Weights of a small GPT-style language model, trained from scratch on English Wikipedia: width 896, 895M tokens.
Each number is 128 + 32 x the weight over its row's rms, rounded and kept within 0 to 255. Layers, rows and columns count from 0. Numbers have three digits each. The size before them is the row's rms in percent of the matrix's.

# layer 7 MLP up, 3584x896, rms 0.0373, rows 1346-1454, columns 640-767
098:178105070113160056084105120146088206164112102139111135105205095125140153163125162081166165132155110116087105163122149137144159141137113134171229139124113119084144119111117186162127125155203194147088124100138108167123123121140113141183096176128110058109144157125096166082133150124161129151128091129160085164161087109105177131108075134102117134169159118143177066094120156103101135078138
107:148139151091182159165114132091120132119139157160132106174217174108133136098150076112104144136093105160101150181140117102160074112111107107184096136148139113059143135136119104149118092103178117158130088125147114150126125119115108219138151118119088116094111128148116156188118109132196146109126161125172160116076175081189157104131200132112140148125086139113122157141162173136131081046127
100:135121179051120105167132118111116108168083110119133129158091139121120091156131102115141083152128083152166107211157125106110128119097157130074143136106125147159097153104150092137161174086094145134119093165160103155127116165066179102128168176176123105114174132198105108131110154163136123090218143105071090131152137122111105102119182108123099150073161129133207107155088181160050122111185
096:112098168119108138125158117196120163102098215118152131141132137053142168175099144109157166159132129127123112127121101163132158212167166147172115156152188193140124155132139092158204116106164138155108125122120193138134124183148068144150068172136126145110141136124117118111085128098172124073140106194140192150128127148111138140120153054162136165085140107125151099113173157202143172192119
099:120078148138099140109143153106126078083098173117167107156103180139073122169192167131141112138149164109118180131101169132146161123184161126134123125092090143120118159132102107142137071124142202160162088119078146135081083230095088121158151127169102108118188086196063118090169093140081193095130104148178121122066145103174150202101118135175169104097142119135129105131178124143115112154115
107:134165151134125135118134156138094114087109110121139132105136105154164124115090155122137111166128149159114122135093185108177108119101168140107199149100123133087105154130154072139151126082143155099123126142143185107142149078073110118133153097187130116116151140192153202147141166166109134157173129166094117156112105134124102134120178154141121095112103134096155123065167118092128113145121
098:175163158128145172099114104128143130128088106126158084128104052106161138137164101130118098128145053157113105104127153096122109094116135144128113159152089162081144128124144103143105127081196192116120110156092119082130171119077144229171142157091154129121090161140166122091129152191163060119130080123094107126138167161157174082141175117128136083145141054105114155100117149112077080106090
109:065091152110147103118115072127180121159120138167149193119151115149110108116128133121140153095117082119127117141141102125088118087113149145192106135134139092090131172095151102103113063148194075175139101174101151156144152132191126173129113122109106103120145156201124130132098165105113188095191086084079163084156102122127099156200116133113176131131139136177178114120107124139106131161066
097:147120144125141193097139130109168051158144167111152149109185142041144100174114097091164111122088182144157121144115177110223112168185124134077139118147147121153108152166143085116142127165101119106103102148049104100167148070086095115171171122163126127158126073117152063154132122126132087177125114156106110145146124134128100137152133078107113165103168092091183163162096091127099073055132
097:133109152137113113081155117144178087163131102147094122112123150137159134115073122098165155126093094179090137192130147157145148106114104204144070128124161161051127127106177130111136133184255125125118126115152122146154119170151053100128170141076131108108188112138193061096124096146146165175119134171106159090124125151139083116046162197155129160167123113219049141105112124130111085130123
103:161086130173126119101172130096159138143144169085127081059139119104137130156151106194127148132104114130136100176103106128126068082169178140091105150124139086151152134138117130148145128174092129151136121097154131086113150090095078105177130099134098166126069170158108179117172143136082091138091104156166168175056146122107092098141131164191162093099137158126164144198115166111169137082122
092:078056168165130071145107127192069153183161111141137107202105139183127132125144105101151120110140190196069135141144145178142099106173151114155098148156153116061144130174126133104079142099148099143098089101109139106148041142148078154137184127107170163142108119150076097128146117101071136130061114116108125091128104174130160081097110145139178167163166146111140150192146180145105120136124
102:061086193148144144179126137077139126160123152150121169089188118059131097138164117163070117163084132134147073087108132057081077095141125114061133124164131155207156067174108115094152138116124105117179121179084139133120117131110156108170085089100102113150143182152123125094099084147063114130132122157143098126102140131145103114113125159105133173091131124113108125129224161137164154102161
102:200209132139093126106133161087180123154122140117106091149113169067111157143117215165147198189062084096099113133170110118148200064147169136164136131139175068160113145123160175118112148143082176159067103112118117058129109133112173091196116163112173071135147121129127138133128152090122161122079078144135147112140131105119166075159144102181087124140153134162170096108182050134141160095132
108:110102110115168145105056102121110117059133086135108102192115181120088089159175106110181126119134121157154161138150149160214113153098096083137098108122136144109133104139139137204158137157130109139165185091148124175161113059120098113116130121159100163155140112158158167145174118157140186094133138110147131165066102083156086134114131132150149057148054181101090131130149107134170142153131
099:166137138133159082158157168100146174078117126133158134128158143166131047099091130141121129112119157114165107093134108058136089060135109179098131082168122102076139116167111165130141084182063124073110089144037162061193137055097104126082131193120102124085081129167117123141094138097107111145096111173115143194148174131094108128151124159058165144122138142129136064136175098137113116058109
098:166129118124144116117190150156124120124177109138064163133169077092108118131149174080191133103085135127125053078132103095133101176123132181139139200129091127118136125150109131109197115129145161087114100109130066127081161143118117147181124153099147051138122142098102091154144135111192174193114132157095117152144114111163119154151101158161156174146127148162144162093141099128155113181098
102:110166125136171121134122093152115116123154162195100109125116150154141176134153167106079173165112136079109166110146125170135125151080087086175067077150107079123116115129122104133131137062113129127098130115134167144189155164172156162124088172152092177115117120065121144167187094152126146124092151147140162099103086195144138158098127134148138088124169134068099130119101141156138142172177
093:069152141187122041126116156129174110123172123130156098146131141090150174136087144096126106159156112164141061176093075136086181153149124033055103117115121149180111123108091166127118119097111117151111148129140107148199091114198071110108128091132095125116097097121127079121129128111113145124146108119132142129147120097144109155119056128198159128145143158147142140142097186118137167108073
104:118136068147163123095163077083092149130158131098135123136131176163087114145085123076083132118095115054108114066144135137155145117126099079135127104069167143126141161181098108091067130136137189153074131168141132134128143161112154195154145112125122154140108076101112068122164104121178136154166133089121134080079098157079156133158166071147183106112188142158141085149133131076171193137139
102:171153193165181124068110152156201095135132130109133108189092173128180116173097079132130106110129090145112120170105171152145132203095140109101109128129103150046115167086100120210121164165136166157173132139124130168116164161098125074079163101189103145119141177147110131061108160146158108217142080158118145114132123133094106133103135147119196091172177132152160090183152053087133137128118
097:134095083132114187136136100120165160063064191118123119141167156073096078138118050138122166107095112100065115138118075120077131164163072158101156156143109136125180146212154113119108104143112146122125142127116135106127104155126154118125142093143134157121138083102086129173138118121198128084086112175139160132092141105112135160135152102171139155189151152106179124141165167146190143161096
096:137086125111141143128091143115185134130126131114094139141234081106134076143123147086129172052131144106139055163172165130106146093128139138160057137137172162140133114133108128138066114141181129168140163110205191112124095091112203079148151127133154041087159108134144158190086148117137072166117156121079153129157148110145077119122126250131102089140117197109117067119182125155165080153137
102:150111139084116114155167123098092143130106082182091115127093114107156174152107183117190139114105182164164126090103092125182104095138122112155121111113096133093115133104120159228109148157122145123135183176148150122130130124090127121187108105122064213090117145071162143126109091137106158053175128130147150162157117164121149141055092188133088128147127189098104120155107116172134068090121
105:216174124142146136116150163097117124166122149145153106141078179144172183171144157095136126123124133083140167064159065114139156101095116132162126127150111139148082141112161131148137073117113101164150133170119138123126142102175119142121133160127050131126134070120134112081065199202120128109158099101148061142072148172062102079084120156135171141110167136081124167063115175187140122172199
099:139116057166073155133131178174107152139127180139128169081112108121104109138127104108120127148118132100103136103063125113122067137064143052173083118107117158152134107125122123121146179173183121132172179125099110086100120121120136153161158130092143085158140150174126194156149114104148131103139109156126103111091129103137124104075133128107118080120089119044176062184073117088102147101060
103:083099146107139079195116111065114146068142092098123145085172105118104158176126141146145141173109094138162141121110179146136150132108127149132121160163081136136142088083109103181145101145140145117098143150102148157151120115123121150140141098132105154084185098182129141119163180061144139101187144133128154133158192143178041131191138156132134156091130164157114127180158058128173163100073
096:086161162126215152183086164202187100107112119144132123129109142181121119137073087185100135154132113114150095138077122146076186067078138156155139091115167090122105071140115139139138116105136119158113168134108129090132103087128131144179182141119153081119174088173110130119132095144179076122128206133090059143175121149141127152130100134087135100142172090143168132115130181170191110119154
098:116088141097077081147120159117094117099048129132142085115118186153125175125147160096166127150126128098120138179127125171117101126138107146165083124104164111129118116071057161157113155090114136123098132164170126125120124143102124122118087097164114141155134117090086164120101133145129162113140089156171115143122060101120152123065093097150103121195126123094171151119151113108129087082115
104:139157124109124167151135155109116118128153116219113132072071129099150146054153097151087145145077180157130156115150121142157117105169113120107114126158090144074068138091145099120148182079130086204163143103141157105143124163091126141051128136177109166139098122120166113136134093176119152099082170067158153173132155155124085141055145141182128153189085096103078134166097131149119168147133
107:122133101071181152041119171135144126194149098183134106191119163138150099174082111067153150164050195143147129139144157153085122114128105095158099110078179135139189138081131130144126149147156112141130187176099099125208124138100129197119212097169062143084130135133077120119145110166146107114137052096126117163137092123112120140130137141138150197091155129127192194106122093132144145120154
104:057140142167149111163160117105104104074126192129157140121121119072117061095152082118153172096131065123084112126163196176107126137130118148088148143131152120143125102108146165136145119149124073170125142147129116101138123125178062060112091135131116132110094083143181116088158148121105188081195132152177124181148126158163189069091134157111112142117119154123154136174162103140143099052153
096:154108115122115038152154146126170146044134144130137223155097141132113065130158115074110137090156132092135144132103119112122102130055171129090144137127069102149086136178127113135092159116100130116133093130193203132138115111127108108102154173108156115087165131074071166144102077132061133153090127196118155082062135106131120090188112081142133106102095165106122131132154079159160105103143
096:109126179108133136136101150097168165164153092161050071083164112152168137138206121148156151137128091116146097138139129183136170134141125065110146120149122151146097160141193157085169145144129203116143111127160107099120175127102185147157154140126119099206151132081171177109127114128129122107135177116110095119146103118138132071140118148117075160148163139107178118100139084139161116148142
099:114101155136154162077186121175154121099139163091090111118158140117127102078127184205175107155136109146082136126111118120110117148145146061133155192126161106146143146136120111157118101107126137152121142183157116098069157089110092173088163112215100128130121152069093138099130156202130145125082128162112105202121183131107129118142134181118181095093180123111134098174151180121130171127144
092:058133084148152157121126109170088161154130144128132122090096083066099066167060134102212103101115170164141186139126196174113183144163147147126107120161136133119115101164105127151111150082180120102158094094097119116189152131116133122138048121174156106105139126149106072133119112094034114104155099085127120149138181158119161175109109103134100210124172156116120140164164124108143083141155
098:138103085101144140167092115148157143091104130130169114163104159118123149150132209177091105125140149151117168123107133139149112123126091132163098184109091144239122111125107126108071150121107162144067098122123095140168175106170115167105131049075064136120154106090112136184091165147112076122093133164106046120064147133120135138137043057095178157120059122168115137112153119131161096082125
091:140144132145116154155138170128156170084169163145198123113089163104107083161073120135135136148129114133117111121105162113156112178145170138080125110101085117183130125126092101129105179074099073081125173154159111079109140152123205160056110130167150062050135156152160148125103086132097144127093127151131158136139106144130196127097201088106165174157114146129123087137137180075081146029128
107:182167148139133158086147194139144107184122119155128111091140170095140078079165125064099064117126125101120216145150128112073172143153083129108105167133123129137098120078125072151174187177117130119098081132122124129142074055110136142142120107138122132125106112098150118075152139214107083107090146116118118147132084110085092144180157118137164114134136150093134165110091132153130137081133
093:081126145157078145115139117093095139129127052125110153100128128171120113110124137104120187111138136121124183110138156042154120150159097161075121140162237128136102137143174095183098134128124110163148128088171137092083107126127077141156177137089179088079105088083116154100098130042121117150152159151117136135117080162115162156180117133145134154163095097137119160168178098074211142146126
106:161141094073088116125168154098137114084053168121087099128169157117141116112114166120148083139123111095058187097142164182127133166068129133112173207100092171073097167120077100099127118178126110170091130101119112155178119086162089122140132073136124060116119160195136121198124138196126129122157124105108103100109129120146085136159109041153124057147124121121065174123148090073166166134171
094:145099121148077127185080132131135138141082137185097149111186178179140104111120110105122138107097145138088138240107128132086080120119167132103129141154133095077109150115132107126070123074113135097109152129106141098130128080106169105108057090143070175099083101112113104100115098122147122115155097125105144167146134098171086119113182158140079174154096109107122137207139067120184141090109
114:124094178129157123084150129211145130089092135161075152117166132147152148143129079166119156182152158087162127143119174136134105106153220149189090125142132125175097194124157133139066172193155153163111113131160191083115164172178149162128108091152080113146157108160089115121167137134121182104071114181081213132092137095155128105151129156067079169119079081102083117099132122118119170101133
094:121122096160145126120101172085202149059158102152159158088095097115150134124079124115164174146121167116103115124149130152112109127081092142116170157056137095065154180141172141140109116158123114123153141132099103153119128168095140133114185127143134152146079168087123139132129151108165133186079155105130097082123193074109084154161077153047137124126141157066088103124102078058146138109123
096:211119112162129128198086153087089131148171163128114127141103112138142105135123181120086102137125089162096160168151148128129179204134160116151116101176105147109089133142171098105135168103112076100107103150123120085092094200149158098128126128127163142088113116096132101167140169106179119112088098096136149037165156118187166181154164151088173146110120141042064189051060126141075146124155
102:165115117120123141099100101158128208155160142137163136122115145141132154053101110157139109148094164137156076155112166099105134108153044139118105160173140070117115126126140131179078121150079081142157115097095164163163132156121086187155079190092120084172161135091111108164142185187140149153073091113088144093167076201163157122196065118140125158158118131156072106177175067075140132176177
103:087127102164066106098119138094033185119082061105077077087146100135114162144097207145096130120133159132135125129098145185124149174146087112121091010121151189191126100107122072069133138162156112196087136105124118078101122065171128078078142164117085141200166114162108167153142143208104144175151078071072105132126135138114159092175083099060123127107150142180138127121109099129139172104086
097:102141093143103171137070124080114146130140109133139110168155159098077152099103149139110105145130097174149169092128131101141113084224155207072159100141131132103120097131116138157135168125156128119146151159128163139122145116054123175083145185155132078084122131134114091148113120127135105098109127140086146167117130143114122166132155092104116062147100097149152110110200145121122102098126
110:178059212051142126151119132118184130147147067122149169115119105148130154092096116095170065145102198106119140116159140176161138152102118126161138164123177092146138136173011117115155164104190077088147121175135101132121166135106201165147118152094152112147145131138049162141151128115168138151145065109109188071136114131178124098148096093104182096120076117182143072100164127115170120119117
103:144175138131139102149103108101147126038122120171129083159139126127143130120058118101134170140146051126122141131089126095134065113174148124150073096146128112096082140110102118079147100161098106085144109108119146109127115138166124109108198148170094104135143128109093111156119099124129168170092131149097130137062122122148155077128141140144172162125113144094070116149145084103213154154150
104:129176161090177153140160088153094156147100142145044139094141171162124126094123101111140096149152069107093117129160142142075087127142111105165136060118128119131109153141164146155087174127114090177136136105175105116113156068127189065103119088129139075112091186109115177117134117162124123132114162162112156148132176162134092157067099217120137093087132170133134205125168169080104154118118
100:159109106130133191165098133136117115078129124138159126157124094126134174089103100114120110152032087079159138088157119101149175105132093115042096103112123129097135116148151161126116072175134171179124112157089145117167140141141142084136141102183092105169121159126088148115134141129179137118185050154159068180135099148138200184104103088145108173112130046112212121115155117125110117153127
092:118082107126117148135126187155092106141147122076141102145127120102146115148088216090120123189162132178150137176139119136128134121131091105160102075144143156100169124091095083149122128113130079123098145135105159073065134118144144177141127155133131167146110123114167138124123107101127100132160106167120190141111148051156126115176163116142137126142076136102154149127150159127114180174137
111:108157121203188124118108159072183182158071144132151128065095174133104074181128081156076087098091136148104154084136149177117141101110167154088120139137094109154092120172097156081157180077100168150098099206184131171135145101111108127113121179163156108108098189160124089169138118086126171083152090132116109079153142162153136107196188145194134140102189150087167113107115142095132152128158
100:169114175108151100096144144134112112145125168139166139101119186134163168149171136115134168094058183099098096156136096134121111132137140119127123158084112147161119088065111079080069158112165151109146091155176089128195187122117108087160186146103140118164167127115102120104157150086147180088104116103039159111121125117107115175191152139089128183146091084130163107108181082154163082146096
104:097081149127153126149116141174101096140106071180121162178156164099157118139133133102087219188157130138140089145152143171132161083106131159141123134131139085104109127136132110162085187091164124131094115166140044139199157128119083182143131092115067121151144125171140082143113119149145121121172116084193122145142156083087100115091164142184087126088116105100120109172117150252168116149103
101:121174150097111122119153124088098132210088174178103098060085148112161116084111139140152127108168131167129106100120086122137171143125125106131161123181092173179145132103102176127121107153163107142117165125100096111120116149184143169152153147102108139112147138168143123127150110110142134101118134181083109168080096181132109074142126148148114114140141142137085140110093117106132116134114
096:127128122111125143149124105131171074037110136091124129128183143118120109163150065142122127112111091117108136127136135159138084140125108101141144093128163104080109103151184170155106213179194155101121150146154173175120166112137128095115144175167105151120121134126121078113093131149093180086081155126165141151126172118156098131039115191142109128076148147106065150053113093130153121168087
106:174100190191116141080136087125113179130052151137123092129147173110148129113063132106076145153145154140129169093127104172079146165142153055118172159118158063121116162166171178127168150108161166085087099148120113134093135153176102171101109101140127200110068122082154120109093104154079096170122137169107108166110093109232096098133128163132127191113154136171112142161173047145163104069133
109:119109152168151190098123141164163143094083129182135147141120121170127114061110110126101144181127173140150122138130168167137098078097077136135106065121166134107141088095113158133120166127105160098190133078117111168126159128110184120125129084132164130136154068106111076088110110157157107167158139115131128136159115137123069134118126135116118157135118110128105074160126095150152133095088
095:175152112117163119012108157171105108131110159200151154089164135113119149150095076157126118102187089145176131129139118134193122121125114117119122137171182099116066143137100166129107101218158121130146097144169131160144148137116101177159131124203193143108077130117122139039157165126121136102126129154107146111146186052161120082184092135077163078139153134084099130107156132098089093125149
104:076098191125104148137115121083097148150128148168158160111064177135139151092140089186156087133111142129117121115130133089076120137089113155119139126208115117081093027133140134170078189160176125114133113110134145116127193096109144113074203121165168095116109115094084165162101191125102118146114083155128108149002121155172139073188047202099083176143115148127157155175106110146143148111161
096:144149070181124097181134101120176185165114166141136124175061053100101156159155164156201068139123064070183088106107170143125138088081145137157175140165123145098072154168095127165102102134163143129152091117099151147099148161081183174146124112137143111122068182143115126088114163162158156121116075182150116116130106129135145137145110126188092128151167131135105157105136163123143162101111
096:177111106111151110140110180109117118146081130074106176139103171141115115160152102167128131140130058182124107166154084107184106168166163157076139156154127105097108075098096066103090161095089137126112077127150134079166074121142090140187170081082079100109172171181126083151155132186127193112101040118148136110146134168152128141139104085151187177119057116163177173143105140125110090124174
104:095159163068109082163174112102131172070163171164175146123093148146074115090078111093139141203099130127091138153086124165096137166129160140121153049126143137142151125107121152120106092112137101164129189100105164149182029175159148143123181112116188152107137132124127103164166178154145141112129172157082177128105080164204122162136184150086110073124175130157033096154104126156114109084143
101:160110151104131156081078091186147133138119092117150069070192164148131110102185181103170093148142195102155118131161110225133151083140083163138090136145164149135130117105162087124124084129159072144114132167134181112103122128107112166131135146129111185176095087120123091155104153185112112107101080128193133145063116103099119159048146122118119111167156113107154178101110133161120139140106
100:144110165178184147112098140187170119117138150154114085177088098124113072077197123110122158147107075126112051170128096134099181151149147145125137107138124110123066105069147112119150109140098134065086130192131169116162119191190070175087130101149147134157126081209136192091115124179080115133160162157066104113067121170151111152119109110160207165138099115117197149165125166085082110123156
102:143148176188129101113145157151154105128142169122099169088218146112129186098110132111145151158161104106120151147149174152191153128153145130101138123147142113120095189148146120116127146120093172160132127134150130145186141151158168074151124143101084103091121092182134119146119080181125156143149164173108155100085112105113076150099167137096148100158084135126166044129105194140069082161141
101:140140123081077107157088114170172101162083105148083141110105110173162105129151082101154133120111170073066096115101120085136167114065135134131082146171118154146133139107064107100170169146126127071129175153166125136105191148128126098088143143127134108096119132113129137158121140113072152134092103177151146080121149166106181118108117124057112118181193095153094159089143091164140098110142
095:159156060096121113132127173156137107106177149088115184185149155116161136124159183115173107098136105092165093089095086105076096114110140094138106166161099084183090120137098149133122102170089162181158118121133057144125114113098133166122137103118148119141063104107102147130123151182172071175168122160183064140077105109111115144131123165125096165148090109078149122084108101103127101178147
098:104127122118101080118151072129160142108111193096126140101186124169104158148144134137113059143113133070137159120132138142119175073046126192067169176121073085147089142143154142120127093117136099061118077121090161096116128088133062150095162141154139146140141116085100142124143192177093180112131143100135131081123112154115146109089114173050156104126150123082165155131173120138167191171144
100:097162100129087164142083140161127169122145123129140093059185126100056167112101094179126060147118112114185079175109095152127080121067138148163109125162136089129106150110146114139123126095172099163088106106140126124145217119202142125162141091098113154111169096152146092138105119126122098145105083154127111124102120132158102148166124180112170117112105104157102128177189111135069110105110
103:094110123203124146117132109143117142161075125147110119113137096142158164116187133096122139135110105050146153117129130117101119118107124102131124123207080075127096153085052134168129129122102136109105110126158110101088156095093120118099195139173180127107160132125119092144116156097159185066121201149108095187120086159177041121147115124102125156136099125093096172195105123126169155169126
096:135048212126158107161170138059106145140165051132080105190110175122096131178116069163152121178124059112127131136055127145129155219144151108070165174131114102127089134179175193162193140066170161184156138131120120083172158111142141148085133076100096058132069135097134167105113166151176105111043081093120081147084122179152117104125094113148126144132136133114128124130159124090151126118127
106:075110152119161141099092096222121122081096141087082087186095129148188098120140096134106131154143151102193162083085114164122119177087194146149145122082135116174110111103152131137105164106114175134074085128098132036154189111126084109113143127131112089171146077117114134182103146177077193123121099157097136119103057133165119157123132099117152138083066161090131168093187122111114123151120
095:099091105124168119115107144108101077183144145140127090116101139112101075115193110094163140112065137077134105113182151155112115050121212160121147121119116164175127164162181126179082066094135174135116171096082117124111117070147126099132168076143096123064073106050079112114185107110094053122112086152122122156130188118150146198153109115167133101116146181118167120108136113083167128156247
098:118158180122083114082112191122138151078108154140099112133140126117087118101121097164150159057122113110132106122141126078188102112093123162138121181118129133116141120161114086079157097066122119125129201100104137133125144127155097130095081122114149082152069134095147060178143110100130082136183114123133159168120097145117148092105173135117209113129125173135143143141159123132125138107126
099:141102150175139147128124140094123133122159104102092190173112148113116134103181178113118116164122112131152132087134134129163094153121104154111160125140163073182150110090117116083113146127183139126174141167136114091122119007141131116145160117133060152135146121166113153187111180158151147135132132170074091158056129108118138081126095141088097114140116070121161183187065095144128084077133
105:073149097101140085098141128132152137080140092164113180137112109089101079146124090160124148153119129122157082119084177165146115081143136121138169143157092096153160135182093173081082127157110128124112146103152087099095109116103155145111180132126111119150139086156133176110109125122073088096142132172148144134155141069118140122112115127139194112121130183122119080111106118092120163114095
097:101088148158171188115136139135080138082077202164108171063102099144148168127127150172141070142163148148151139114102107143120135194144057183100139171138137114160110095101150099131152137173219158191156144123155110135125155138153118140076111171159174090130101162087165129156132156160100187102148170163137113095101098154149144078157070136125093108161157107144106118126155166100153097175107
098:155161071163091129124132173126119105168174118110166116118145090094153104150096142125098097154120077116114168102133093141139158124156122155148110144092115167148116122139121184097125125054199070111132149104153122149143161093072147130121135164140118179160108196142134185114136139128114195133123139204146194113074171196152146192145125177164115125127089119107112183117116128148110097148096
099:131103127178168097136117109118232139139145117130173144130111127130157138184109097130113139099160168140126140164154111160034095168105131168117139216127084170141148098041123138150046088144157145073136102104106112145113157074104104080134138137135138122107135177147084131146149146067080086081180092125121167086112106135144117142138139088115059166124152172122089140094167181104138137121150
102:132133124113123087144037104144066085159148155157114125092181124151075113153137134111168151124073091113129142093183086151153128120106178119154146104186099106118107128099177134129110140119163105108121123183102098170122138103037145164129188180127098092102113163169126082141117180128115068133185156115067107095116120074143077063106116161127188158121103052125147126137142046093124127108096
103:137180142077149143160114155139166159138062131151095104091086143103142093179105116096070090068158168127200098088093151098162110170088136128169124160122084183133098053113110098144155076124109113133193149126139095117136109092144122148174124154122107105170109159139159150168124134178154166160109144108118065146124140107144123118049071111148165072143120177130136096212118106174080103129092
101:151135088142137064108194149066119091092163158126136079149135108135169109115150111159063139145109094097134168086082121152157132144124087135106163166141086105165137193151144146109164086120071135094145143159109105168057158124114144123147118116173159090086099144061123162110158105132183168112142216119119161164111104104135101106142127158125101078146142080142196108054096150164008101117141
095:119202151175139131079119081136098105166128153136115124125129170127151151054102135125127165122138068103148110225149108129093107122099140157138075122158109163105081104155167161116091193164163176127141112147120148169126108096102112119077174148112106175162094123078160184156058117066086129164136143169119146120147147145188097213139157124143133088180154087110114026162102114113170190065093
095:122134198104107145133091168084114104134167195122097130082129124106132064163145078131120216136126175139111110151112078142142078148177095101098156132139145135178106134161113132183150173105238132125132134121115151143150110097130125116171168126132105140102154123152086100115125128166148117140059179093107130093169118122126077100201168081097153107195175120098084167121151144126055123101131
082:095151174134107154145112147106093107063111089130157094151147128129164102193173099116076072102120109139149078111140132078169092128138122077153096119110064093125166102103089137146146136106182096090061107116128118100064090065098121177064070140105094133180102119088098159133182117120137119110150158093145083105196131096108135102109086115127123129121128061107096085139115119109142109092137
087:146143169084092111126160078149094137140127121159101079164127115182112104107152161108137169126193110101096125066107157167126120154109121059150119125138112089118144215146177125111077090156157122155100127169081153066115094161148113127113125134143105128093153132100121155135046147058115182109157147147088118169168171135111079076093090183129175126127193137154137149160173081087137097134144
109:126129091162160141149145113114110114164108151090103130122134108106101078153178141127137169168122127196115093174079170095088148125190168120183147115144129091070118118134133047111109112142138158090143132125146185194066116118129149071122209119076045129074171170149117156108126139140075113107092130135115103155162205146114151137091127136127182158123099128175121065193142071147160113097068
097:083113113139111100126126135072118103123089112140109158130125101098115059171176212127174118114142140177124119147177101136122121086101167147149076144100076114083101194091167114144106139095173117166136165124111127115127087097128124129164119160136121101114144147165103099136154115173149158156079124103133098132142066085170150145131138118162195164122075161139131118167156096117130154176085
100:111095112129079056163110075136147146137157103161065069162180149195115103134129145131175111122142083135158090131073098146113121099132137124102124177172117172139082089127120091119147124173142115173114158174132139166094103083117102141155165130086122114140092101104104064131186103133112135096178111082199158121118106145153130152138169159111124127094186092123105134186086145113153222154150
105:073164170073140145102119119171098136083132120167116125160098158126149093126098082129110182134162161200093173139146182145141123115158110121175130107159107109174128155129088137124077120080186162138167208080111109140116116130135176116087135082084142150124176055106053124130114167113121080104176155157148113135167143151154157117089180220162164127117125102114124101107154155092126122170158
100:090191143139117083056129118095130192138096158053123148189134067149083080130080086183116133109125123106123156173119136138117151091170134147130165145127161101141093071092130090103128124080100043139134179147162177157149108168157138137169161098082136170127119117142140118128163161074164133156142138151101147109084080144159104125108164140117102133129111125150097130173143155147177114194112
102:084128154123128158128105129122133142102117154140139087147171127110095097136118082132131125133108152127079134091119125141102102163109184139148167143153167125071110154176080119184122119112119107137085163151106111142126152110129138127156144073073116159118132173096148163147054125139135127132133132136103132093130160188133077132157125149108159113134099113145139184142147099122145184173089
107:118104143099162128113085081112126147083125087142162127119137100158122109135114106085110142151141134163114083141138156163090114195165123077167062149110183126171162134128155091140178139133155063142073090094110122134142116121132140080098144100102116115146162102134184168154151097129099131128206078124139105153106143097124128115178080145095092157071140125110095090106128081101112115155077
102:193134191166111104111070173101079130181139158104120117132126155088090125109139115088140111130103161140173092141039146165193087132118116133130088113123112139161183165151109101127122188123125114097116162109136096127164151139110125120111155117206100167115107120101144116125159103115093131132119096120131061049098195177122117098095120111107144117154129165162132099136165131144140145127090
101:114116131152131117130144121180081158149074137122131087108099114209117151081119114120151141171142093081098172165056133149168171126115129074082128120156144083207075171174156151025158109157131099065131122134121148115120132154126108132150127101095142136094131091095098122172157116112104145135123121136176133148154137132143169144150113114180155105079097130139117100094142127095170089156096
100:149159133076134139038135160120152194110152081104141113123160150131187147130169124096163122145089195086113064102139105196168168127089135114162107124074051123161171146149173109122075081141136156153109130126135103176154154127064161115162139172134127180071108191150187112138115090082084198169100112149042009101109105155120087159135090103199088163106173149082103149144087155132072110120165
100:177091129138081112138163155141156184134166117119164088177107143148146164094100083102150132143149097160151076140088079033195079143115208036119133093149076158110141184073092172108067135149091110109171112085152153138143043159141126132155123171131168155152173142150101030172077117134105101157134117100142145099118199090179120131123135102139070170140118143070145086119212111134150162097118
099:179131144128124091153152098198171173172189143092108154156117139119096159152122152073164093129130128100143122153127086101103107171137160132125130098103114103087101115100117065121151130085100128140119159076142136088131153110138102170150164152130152154159155157120157078138121134089124146137115112083088083182175086148085189162129217146080188081117159149135145179128133140109105159104135
104:098172157111094159120181107098140141179186073162171112153143062119123124134094153132148118099132152049191165164140131162077105146125094119096112158130112153100153191152112108085166091081122201041078116170117178114135134116090140113141100128087127144171106109181135144134152116115105125073134115139115156119089088100095190103164119157096151142111090146089097161126135163103096123145097
094:111181096127134076070132086092165087138191098090170081190103182100102155127094137118175146131121168117179186143170139047129120085145110132129112150157154140081084140182139162133180104183107221147087166125151090149126154138087111141115134152090125162131144117186159183189180102141115127083144102122108077155186139108136068143157129088119164104092163133151113149068132150092125077145075
105:157163153103151120150113103133084099157156140123160133102117112156147100121134107188158117192078148092123181193108082144122056169073129143074151104084114105184129117150155188128109201073128093137088067095137113130125117187154112182130047116064084125144131149090129132069094131117154126126168174121081173146115141130165104158108112179153113073119155101181149115064157113133088128096117
096:105117140101128155178127096114110110191129072118088161088120124148083132089090124113085085201051133144121108111122187179120188119118139143120128125092191111098120111134104145031122144134134068164100099162128147152100111111090164088129129092116170130127089097052137143167075166191115147204083074139179175122149095116173124171156103085132123176108139103171098097130102150125097128084198
094:081075108111107151076127173128109146190119135105139125156168140150120143093170076109198174121104089123184099092137191103092110055162122123155148139180086082168130102132152124149122132133100132093173115159172107098137119097162098184134078100132091118072124108144224111154126178157134142151141189142089138126066119102131123160126158128133163126152142167126159190129135121117134104123123
097:119145131153149119123131142108130102121156128132176080168111155058125129183168125111094106139124142134172150165122122184173117151115085150152107103099163132118120117102132111119131166161157175179085166112171131125175098154091131134108191082100145169107127158105205185139120122149163115088143135117075129173088175092133165198064126139134140165135131185147112127124139137099115146103113
099:154121092161072179139099146117107124115127067149114097133083119174174164118075127129182103126086098081100026167110141128137075119112185105133085146079120132126127137158124138162144143119089118110084146128134107144146138117141161131145128153073119132119088131170126081143080119118110135102125127147159087142115175130166163120141155141168154083147123111093126140137112134156131117105130
098:158138166125081150164140055116116126145123168111187120109113106152172152171146148158204118122159080136181118162106121150051126101100168099122103089116146133107146107091145214166119142145158051123142129152113122177105137116118154140133088197104134153092113181119108157163114101100092117173137111102143094163106206116131189077154183150140169125108205076178117048133152131221101082120081